Part of a small language model's weights: 5.26M parameters, 6437 steps.
Each number is 500 + 40 x the weight over its row's rms, rounded and kept within 0 to 999. Layers, rows and columns count from 0. Numbers have three digits each. The size before them is the row's rms in percent of the matrix's.

# layer 2 MLP down, 128x512, rms 0.151, rows 0-99, columns 192-255
101:535533553493581491529466436438513502516444419509456446445523459539525470460577524520504520529450507458507524539482572519485492559471463511529520484494552463517560523477466523484430551486538485
090:584502436520492539523534555486440504556461564477498481461493555544467475469498532475552485511527444558428440452567520569488534482537440531443466477499504531469462470466480512436473502517510550
093:526539474546500509494537511502538518488458573469461530531558515537444496562490564538557520489436551457516512476466496552479487467521426492484430542531486498501496444538540554489546465477515473
092:489557513531533488487550398499533417457447517526494434478502503525431511442434443614444524533487558519455503507536394460442546503506574513526465433478531478550519556530528520481451547523478549
097:595502487529448525471519495418540611456523549496505551468476558512471548484529528537499468448484482539503574473503493477437471427501506470502531499416529464477446517484601552505532523543507491
106:495502493494455495518571558484560502541496567526495455558488474515465532476540554458421532471457484412542549498539528492541521523472523461495528578480555551517446478495484505517559500439548472
092:482474535529492470505489493553541531486551471554459478520492436518487482502477526536476537512487519535482449589484522569537517556553505457505563486516473532457457523504547498503478459505495510
091:453470425529473487504478447524471544408508519570516478507433531518481469538502454513503524435509550482486551552516488531476472552496590464478525549463497543541527537455485412496475512524491536
090:456487500448535497503529461528532520514565489466541464576555426488545449487437460455610555529560520455527518491500478481512465514449479527509473482482426559519494493445443479457478527487591472
098:482524516529524530505516544442498522459442509462398459501508537527489521527519511499475460546474552465507544424422429488487476547523464467533401490518584495502450468444536537528537521447450577
100:507403529439493491491373463636502479534509481500524478462490435437497514515449528462496534579544508478516411493465430483551538551508457515456520579516464546529471474474461539410469469532554502
099:470530546533398469530512491427463483483478572514475522517521473498526543500596446506560472557513458535462502543487498454485548464513520504514501525498548522410550521458549566534506512559495463
089:433463481455503437481477505491490478531413498444529538439475579493537487573451462468441542484467540487468480514479422501553494488511528554470470534539501517460558433507585507523448566467516438
111:434457547538453465526570518498571522491410508545433572452523530498521529528513500539605473477528531470453534560443510497474521543421519484543551486561508481486519510511484537536503496486487403
173:474517526513530506521542496546517567574552468508532546490536481522554521491541513586501578459495480474583495532500483569564560474490479477540594561486527507434461502536525576477540516498597553
091:537447482480407494514492526534541632437543485521540398584347471497531502511467481537484526522448559463482499511497492423516486539463537511441464491474500520517491529602496481498498530550514498
091:497524530571562501519474515452594447482498463423512516529519500507560497519461470482520465471519495540488447470536521475474535473524485476571542498542570519536529550457480533550578509520516522
102:492525506579495471489544516473522632526497485568498495568488586483491482492380536517518526526532497515520538492467492454506565572489508539499607448502549490486513461543518554474487481456476505
089:422468543514519476530521580478521486527476494483509479541491409513464475544442472512504512510494403464470484507475511485443494481444462515505453557388499433583495451527431501453499493462511516
106:493459474506537538492466456488536465508488499457514526534493460503515488482543534500475523517441436495522494554440511577524527512552446452490547516483576438488532517552540512517444487443506515
093:565452467547456514464517510455475495424498440499465564506535531498531505491417523513511547513557489503498528496462445493481536551519443429522514543484479575453489435497535522481533501538413482
102:528487468590454532470558492543521493501461492492520476573524513418485430561424499478461505459572569611481483460499506470472455454518428547451504538512538509449538499522451462491528434465470499
092:531459532457536479468507566477563480520545507476533532604513524501458555448538508554483492509437507549510508420438556476522499448509513559534424468538501509388489564541514539497462535493539507
098:512469517527449556511503530584475409434471468409511551498512451455517469515447469545508551520476524467532493548442590450530530535484532410498521557616497567482539479523534527457474469452580448
100:559499450510496522480504503585507544446476506621483455453518462513493471569525522593513483501521473489511526481552493447469484446523486496485504517566466519509511481482483545427520485501481512
099:504538539512576537509497488506522490467501583492499528548513570499445480545479457478514482486418515561491467562496485521537452516520483503578500459435446508501581555500443530484518533495463510
107:551545489447510480503523554542471500535526600433544445485526502532437441561506468538476487556465507448519528528459481491483542473501552495539560459515527539488561571500458546452507494452516535
099:430484418511490535523526567526485475538577436515577452578525538446494483504476490438506549481622472499511541468493556477533489501525433527433487499582415473498436552515487511505489486508561480
102:539488568505534524549466478491590487553453543464463487525524480476498465574523522483496411500533541462462499463522483432485452520466416493428597580498504509552491482562491528443520516579412490
098:471452484602499513467499459463503478552470518555536467548482452516464477467573482497473533536505517493468501437480561515519511523501537559542484563479502426561507518551459501444469504517508505
097:513598539516621562543536519494481505491538546539530522539544524499482499471534480494467540512519492471494484495525551525536489484474510506466546509471429472482445557516536495536510503505567483
105:517501548481566482481511491482496464527517517445501497473518471533426458431498473393428577497502540450523545481526517509503475569520549525505545563485463533550551483524500513533519503460549521
093:506567473518515542503458469528570563464560566451493516550483506475510482497569476442479500500545440546486502504517464505545505489509464504528486524516467485509563490475517513519507567458497478
097:544461506511453569533551454581547502544490473527510475491464560513485483537495538479509439501607560506562547489449395469501550494506491496551546560505495507512475489475512565456480578472520451
086:489444501573502500511489536523537568544447393494498454618543548425487505526500503483492456472513424477459424460506504468456452472466457447454509448451477489482474494499435502456498535475493506
105:563481566481527465551471479476483498462471500478443483554472434528454561500533566504524454513570500423481532516491528471513458478402443410513589434470573513574512468507531529546444483514453425
099:459505476529431501474535525473519507519558516529490487544442466517500492471450396559530536496472566488455409516470558447454548501480581479533451519540483505457545473524473514394453419545490514
095:505428504547472499531444450563551524476561507545491578491472473544494473513491479502481457535481534519558550527437520461517532521477549450426523505505492529469512531496477544509472504505481534
088:517489486590482497479561479459535486598483537549491465531514556520481541540506467499553544495427531519516561484447461528513488468433471553557445551488535521520462484512480499482479462470507491
081:488499514495390527508558524492493482437467455502502502483547503401457533508488542472446515495535454487488416473482441437479505520537503513508466498470449488535427530536486556524481500553412556
096:464482546413460492450422527549515458477495502440511479446476520473528527545513494534508418500528490486481585488458566527514462471522448541501598474501524508430383573512531533512489514521482526
091:421503562525563552522529502525555508519537526534551462379505487565525496534485524468511520607447564479468489493515494517527516526527526468565525499425408442546533519558496581490524509486490448
101:484496537579477511470479527542453571512526510450436506456444537444507495532465441454553510511437426451519547491387558520472515483522552450507437450494560521387536459459530478507428473486533506
089:468403484489531516510512447513540539542496472447467497518447506452476466442503502541497526463526441511502522453412523485495479475530586508500465497490472473468522465438481524527442545488470543
093:478421482501513552502482450555521513455471497540554494570517496498497476524482512463458468486581413554514472417472498505517477575557598461465640453557468446458485411506494501465564494519482493
092:539487465482482487494515435482444442438492560456528543400537447525517516498531598547469514517488505496515526459522516476499542484534421423500479541502561458513508544428550468525478470456520435
108:557495455453583507480444484522531569473553503489542535409540462601527517496475506505472531524523543532439520561478544550507506445530490504502469504469437516553490457460513499480520418469500528
097:455570516592428488483565517501498405469469516492495542504531534444460504419445469475499504533515558597452454516510454510469513494553402621542509524530487502483537577503528513509467536494459470
094:504470461488529489441559469494514456582517536428519448485474527469505507448537469552500448520460455577523487521484528527499463406558512461425525502508488478515544507473492545423559507460470552
103:495532512540508481469495479440466431499468581547425513532498456503581542487508548558483521439515460424478545514440555453457502470485529396492479460496463495507410414519489543573464517496452534
113:478496461535471483501512511458553470478423564433467464532490480545459468475534426460534443545531505462437482403517502459409457584473489430489510513513493489631528503444570479527498517468419526
099:530559505524520512520526490584508455438513514512522481483531494524539441444476523538504492466493533442499449496496482587530518461483497536504476449531479508501464457500489514459426417453520453
096:400546467552522529548488440564590524419471478570511493450491476471481481452515505466488533464449476491536500521559498494514499555438445405520590488476481491482431463457490524481486526424526501
099:525480502583458526523494518442480512546515558555513530511535542507463492549511569547439469484437477524475531486478491534459531451537464521543447521529478565431508558458549511522477523504438554
111:493460533528412456466506474501486469497544481517529445539433480398491487513461494449439482520457500473519487576464411465573464423502536552505506537458536517479519504585496480529543489496569512
100:522444530529473514502453473473517486510498438478482494446547536498485507499518523510481518555456534535511477431518508557579455501450376450549430582547494495528427425500419551448482532476489582
096:393502496592528545515486544519579561602551482479509457427553477543536525538473520529470513514484550509536540577433459575524503470499530499506516458517443525438489549521551544496485521466544487
093:553545492402502490483491600494408488572501491455564409549501524499485466488466491539445541488510442525557527515524578486499547487548452592578604485552565493476488493499604564496506459498587509
093:488580453525492534513488520568547539529495570575472460502543550519494512539453464514484500518524517524493482503558511488513523521487583522504467565521508443546488538511517492560469507509475416
103:506543552463575508501459495475475535613441499425395518535464555472475548465526452508574454472442547492462508568415496512475549416426497513480462383463523479494492543500558535517448443454454452
095:595489496464617475424499423519502557518491549495529473535481517512482453496487530469497527510480441452409493536483511518441463514512523494452456510502536513470519509507507441410488543496461456
101:476465498438438507489551557495543512496538529489527559477488439547473480560478500509582494530549463501540517512558472456541531551508400533457490506427455518589514487489464442485487523502480503
097:489515530493414544551525527476540461499515497492466522583453491515475491421567491451477522492507434543512515470512488489438502435464406462450456496493572516525432545461493469526546522528483517
105:501470506493486509530513507474429497447499517441471538491491512536473520469536520538499431527584510494465520495490519439499500522513510514543539527525513453516476440472562519507522459532441473
088:536527475528511518485513495459532536497507507512485489574555478485499514463513553481483480451534593538442451451540537473481456467450490416482433530478493475453511569558457536488487500448408512
096:487468507575444559575594396562498527577520448546445543498512578519492474491493462523536540426439571566527440544517478475490565503488434467519562564481537519467457484496493480533545510486477437
115:497447411408449469484551611565555503514540462514535454528504490463511505502449536524372507482476419521562462399514472525549538447490524475532577516465514524459516494469472509515540558485526512
099:525488440499534570513580523562501463456494502513510450505473546513512508592531487463483470503560517570504453482485492479510438474470512533559541567508479514440489537464477505437531504469546463
101:558512552601457564515534529510469494490502502533509494501553526435533445501540583553487492571544525538534512495437504468557495497548537476472479562491475487398482558476502504500466461492491511
088:537446502487555549476481469428469467530560486536513529449535505498543511518500567551478518546537465504474476446544500503465506592499415497513598485530501447455477507514456582520456442496527507
095:553491511523513516564494430472494563427465493454503458579533566505499522548478510559511517522560534482485487601565503535512547599591508500540457507540426488534424444524559476505483490457461509
100:487518515520481496504461492508490476576551558533530518506482516526558495460513513412497474466479515496574481529501470494569500486527558541481457607473541472474413586568482500447492496500520477
094:472524488556528516436515518504517469536416473516461466463526526505514563510519492465494477548542499506481477509462492527506472508459490461552491438568486520524493469430480506505534429483457478
095:579521536488478525531452565523502514475466498511484476442540402482483438527512519497474483533473439518566502492528551492542473501514467474487458529542469485548492585419512496521468554518491555
100:513497586428597430494484477467515483563546436460493459446481510497476494471481466487511504458516465516466500444464463466516485435511529521476536477489455487484535536501481477490509533456526447
142:563451522553461481501441463405476530492468509533462511507534482539415537457481506553497386538487460516406477479455510424374467473572552494524453556465432544523531500494451466480467485491379503
106:501494497464483568531565555575483504459516467491513475581608495446598565400468503524510533499517462519536515545489505490497533434541496448525564597508489521494555531510561531524586551507529514
103:467499565449519524558522505473529492505514529440491561515440483534492513420523575486476512514519463483517483521534468501511500549499489504543455456511514479480526497551459495478504483493459485
091:475551504508427546447489595553563536475485543542440539531474484541490506427558462527470457557529530497502544574487526453428511456506502509512448498532552544494560543471548515454511501493536521
093:440536497540452510443543511521569439433438470552495516533516501491440531451497463435503562469524518447499467402509563439540398447497484563507477550531504473509517429494490459470538466509500536
091:509538513451475551482436465456533564447493438456523514586527465497498479400454473553510482507578508545535512478478446474518476565520474513525522527530496457559512528490515513483520472528481581
091:545481502448525524540578504484530452502485523495411501428525544539416488569515476493488477460470419544501553437490457509524465434492510456463471519505545517530558511457583478430487489452515488
103:454479501506537530515521533588440433521541543515581483559443493497553515487492532482489555449522540420544568456566482508547478479489505519486453505583566556563483456527463502490461481439572491
094:522492516506579504506476442479531532482445485418522498457523442479506494467458522459428523450508489519533478567433480537482513566500545474490417444462561540490464452530524515528513530467480549
105:479528508490582510486604548490520520518518572493482445466440506559493506448438530517507503582442532557484496472537439476452550453552528486500481457504492510552524562575509554466549488471483469
104:438517441508482533508466421573420520463481545479557529484505556564530506525557434527524529458515451457543553511518474522535492519488580466543471569520567544454501473451494520455473512448484532
095:505537568540526551546512546514493523526523502471445514529469542558496494536475554539499476497544510533457545546487473522478508464437485502558517387498543526523533468533458516525505519484489505
115:483443441519519485499491543569464424562504449466521475527484505474526433481549543429434566480509450518529487521559515452599483485451563456497473572524487476460523508473555500508477519482573491
092:478493479480508478458512512499505505358480464484537442499482436475452498511477483510481488524384501505524444587533479485556475523542624474474524517495456502517492526523402522542433546495470533
116:527460468436501474486510498502491431531521440503514475499441508496482473474481543483455550489461480528474491393508545507523460492496425488471516514464560554490525419460503569515418475439489505
094:494542518499509491498555428522461527487569542533459492579500511524474587438444545494541509519520577495502485524500432486442565529496552553570453414615551553477570436511495515516524471501486518
093:536533506544559534510438505529506462446531490510491544508494488484484448478508536530477545585445521518536501519500498538526487553447477491474561469484544471543562514509575497490470438514505498
098:472484502510428478548503465535537488571517467552517494548469495485530562467436595452483528456551468525529504563439509516513535522513544565463635527477466429510555579512545485455504535498491500
101:407529470586477527500595515501449504513543493481486460497525534534546497493537526563495547542583557457515542528537489523570512520491456532472507463412491543478518412448477488548432570438555466
104:442531514469551456514442423490539563579466439471476472494520663475502489458534493524484503427544489546505586457554527490496558430534563556476480413497512541505535540514564532563470477521488359
102:584478491483499502541505463414498494468427481476480480541527590525482475551521507453517447421496487540473457461494475505454483484536578481512471473535490519523527552444549522521528523523409494
104:480463512510541514482486461527481564482564510603488524476458501504593518521554530513516533460499496505541479434563488546546537557470550478460560567494502470472541484497569539462521483553496468
096:540465455506585479514480569510459430506495515484482475519506407530451447422478457551453572502485524505505525387464478530477505463467546477450516502533534485519477485478479530521447451464522470
092:422496488505442481475501499501474519450505507473500491512493515465543449524439475576458532501410436548478545562515498481533435493562524464472487517529528548470498529571537509437499526480504501
103:441558434455539448511484544539475515419572573495478549493476510507462452507511497457477579528549513498510534465490430515514463597513520441464468504428445500473475460546472499545438417468562459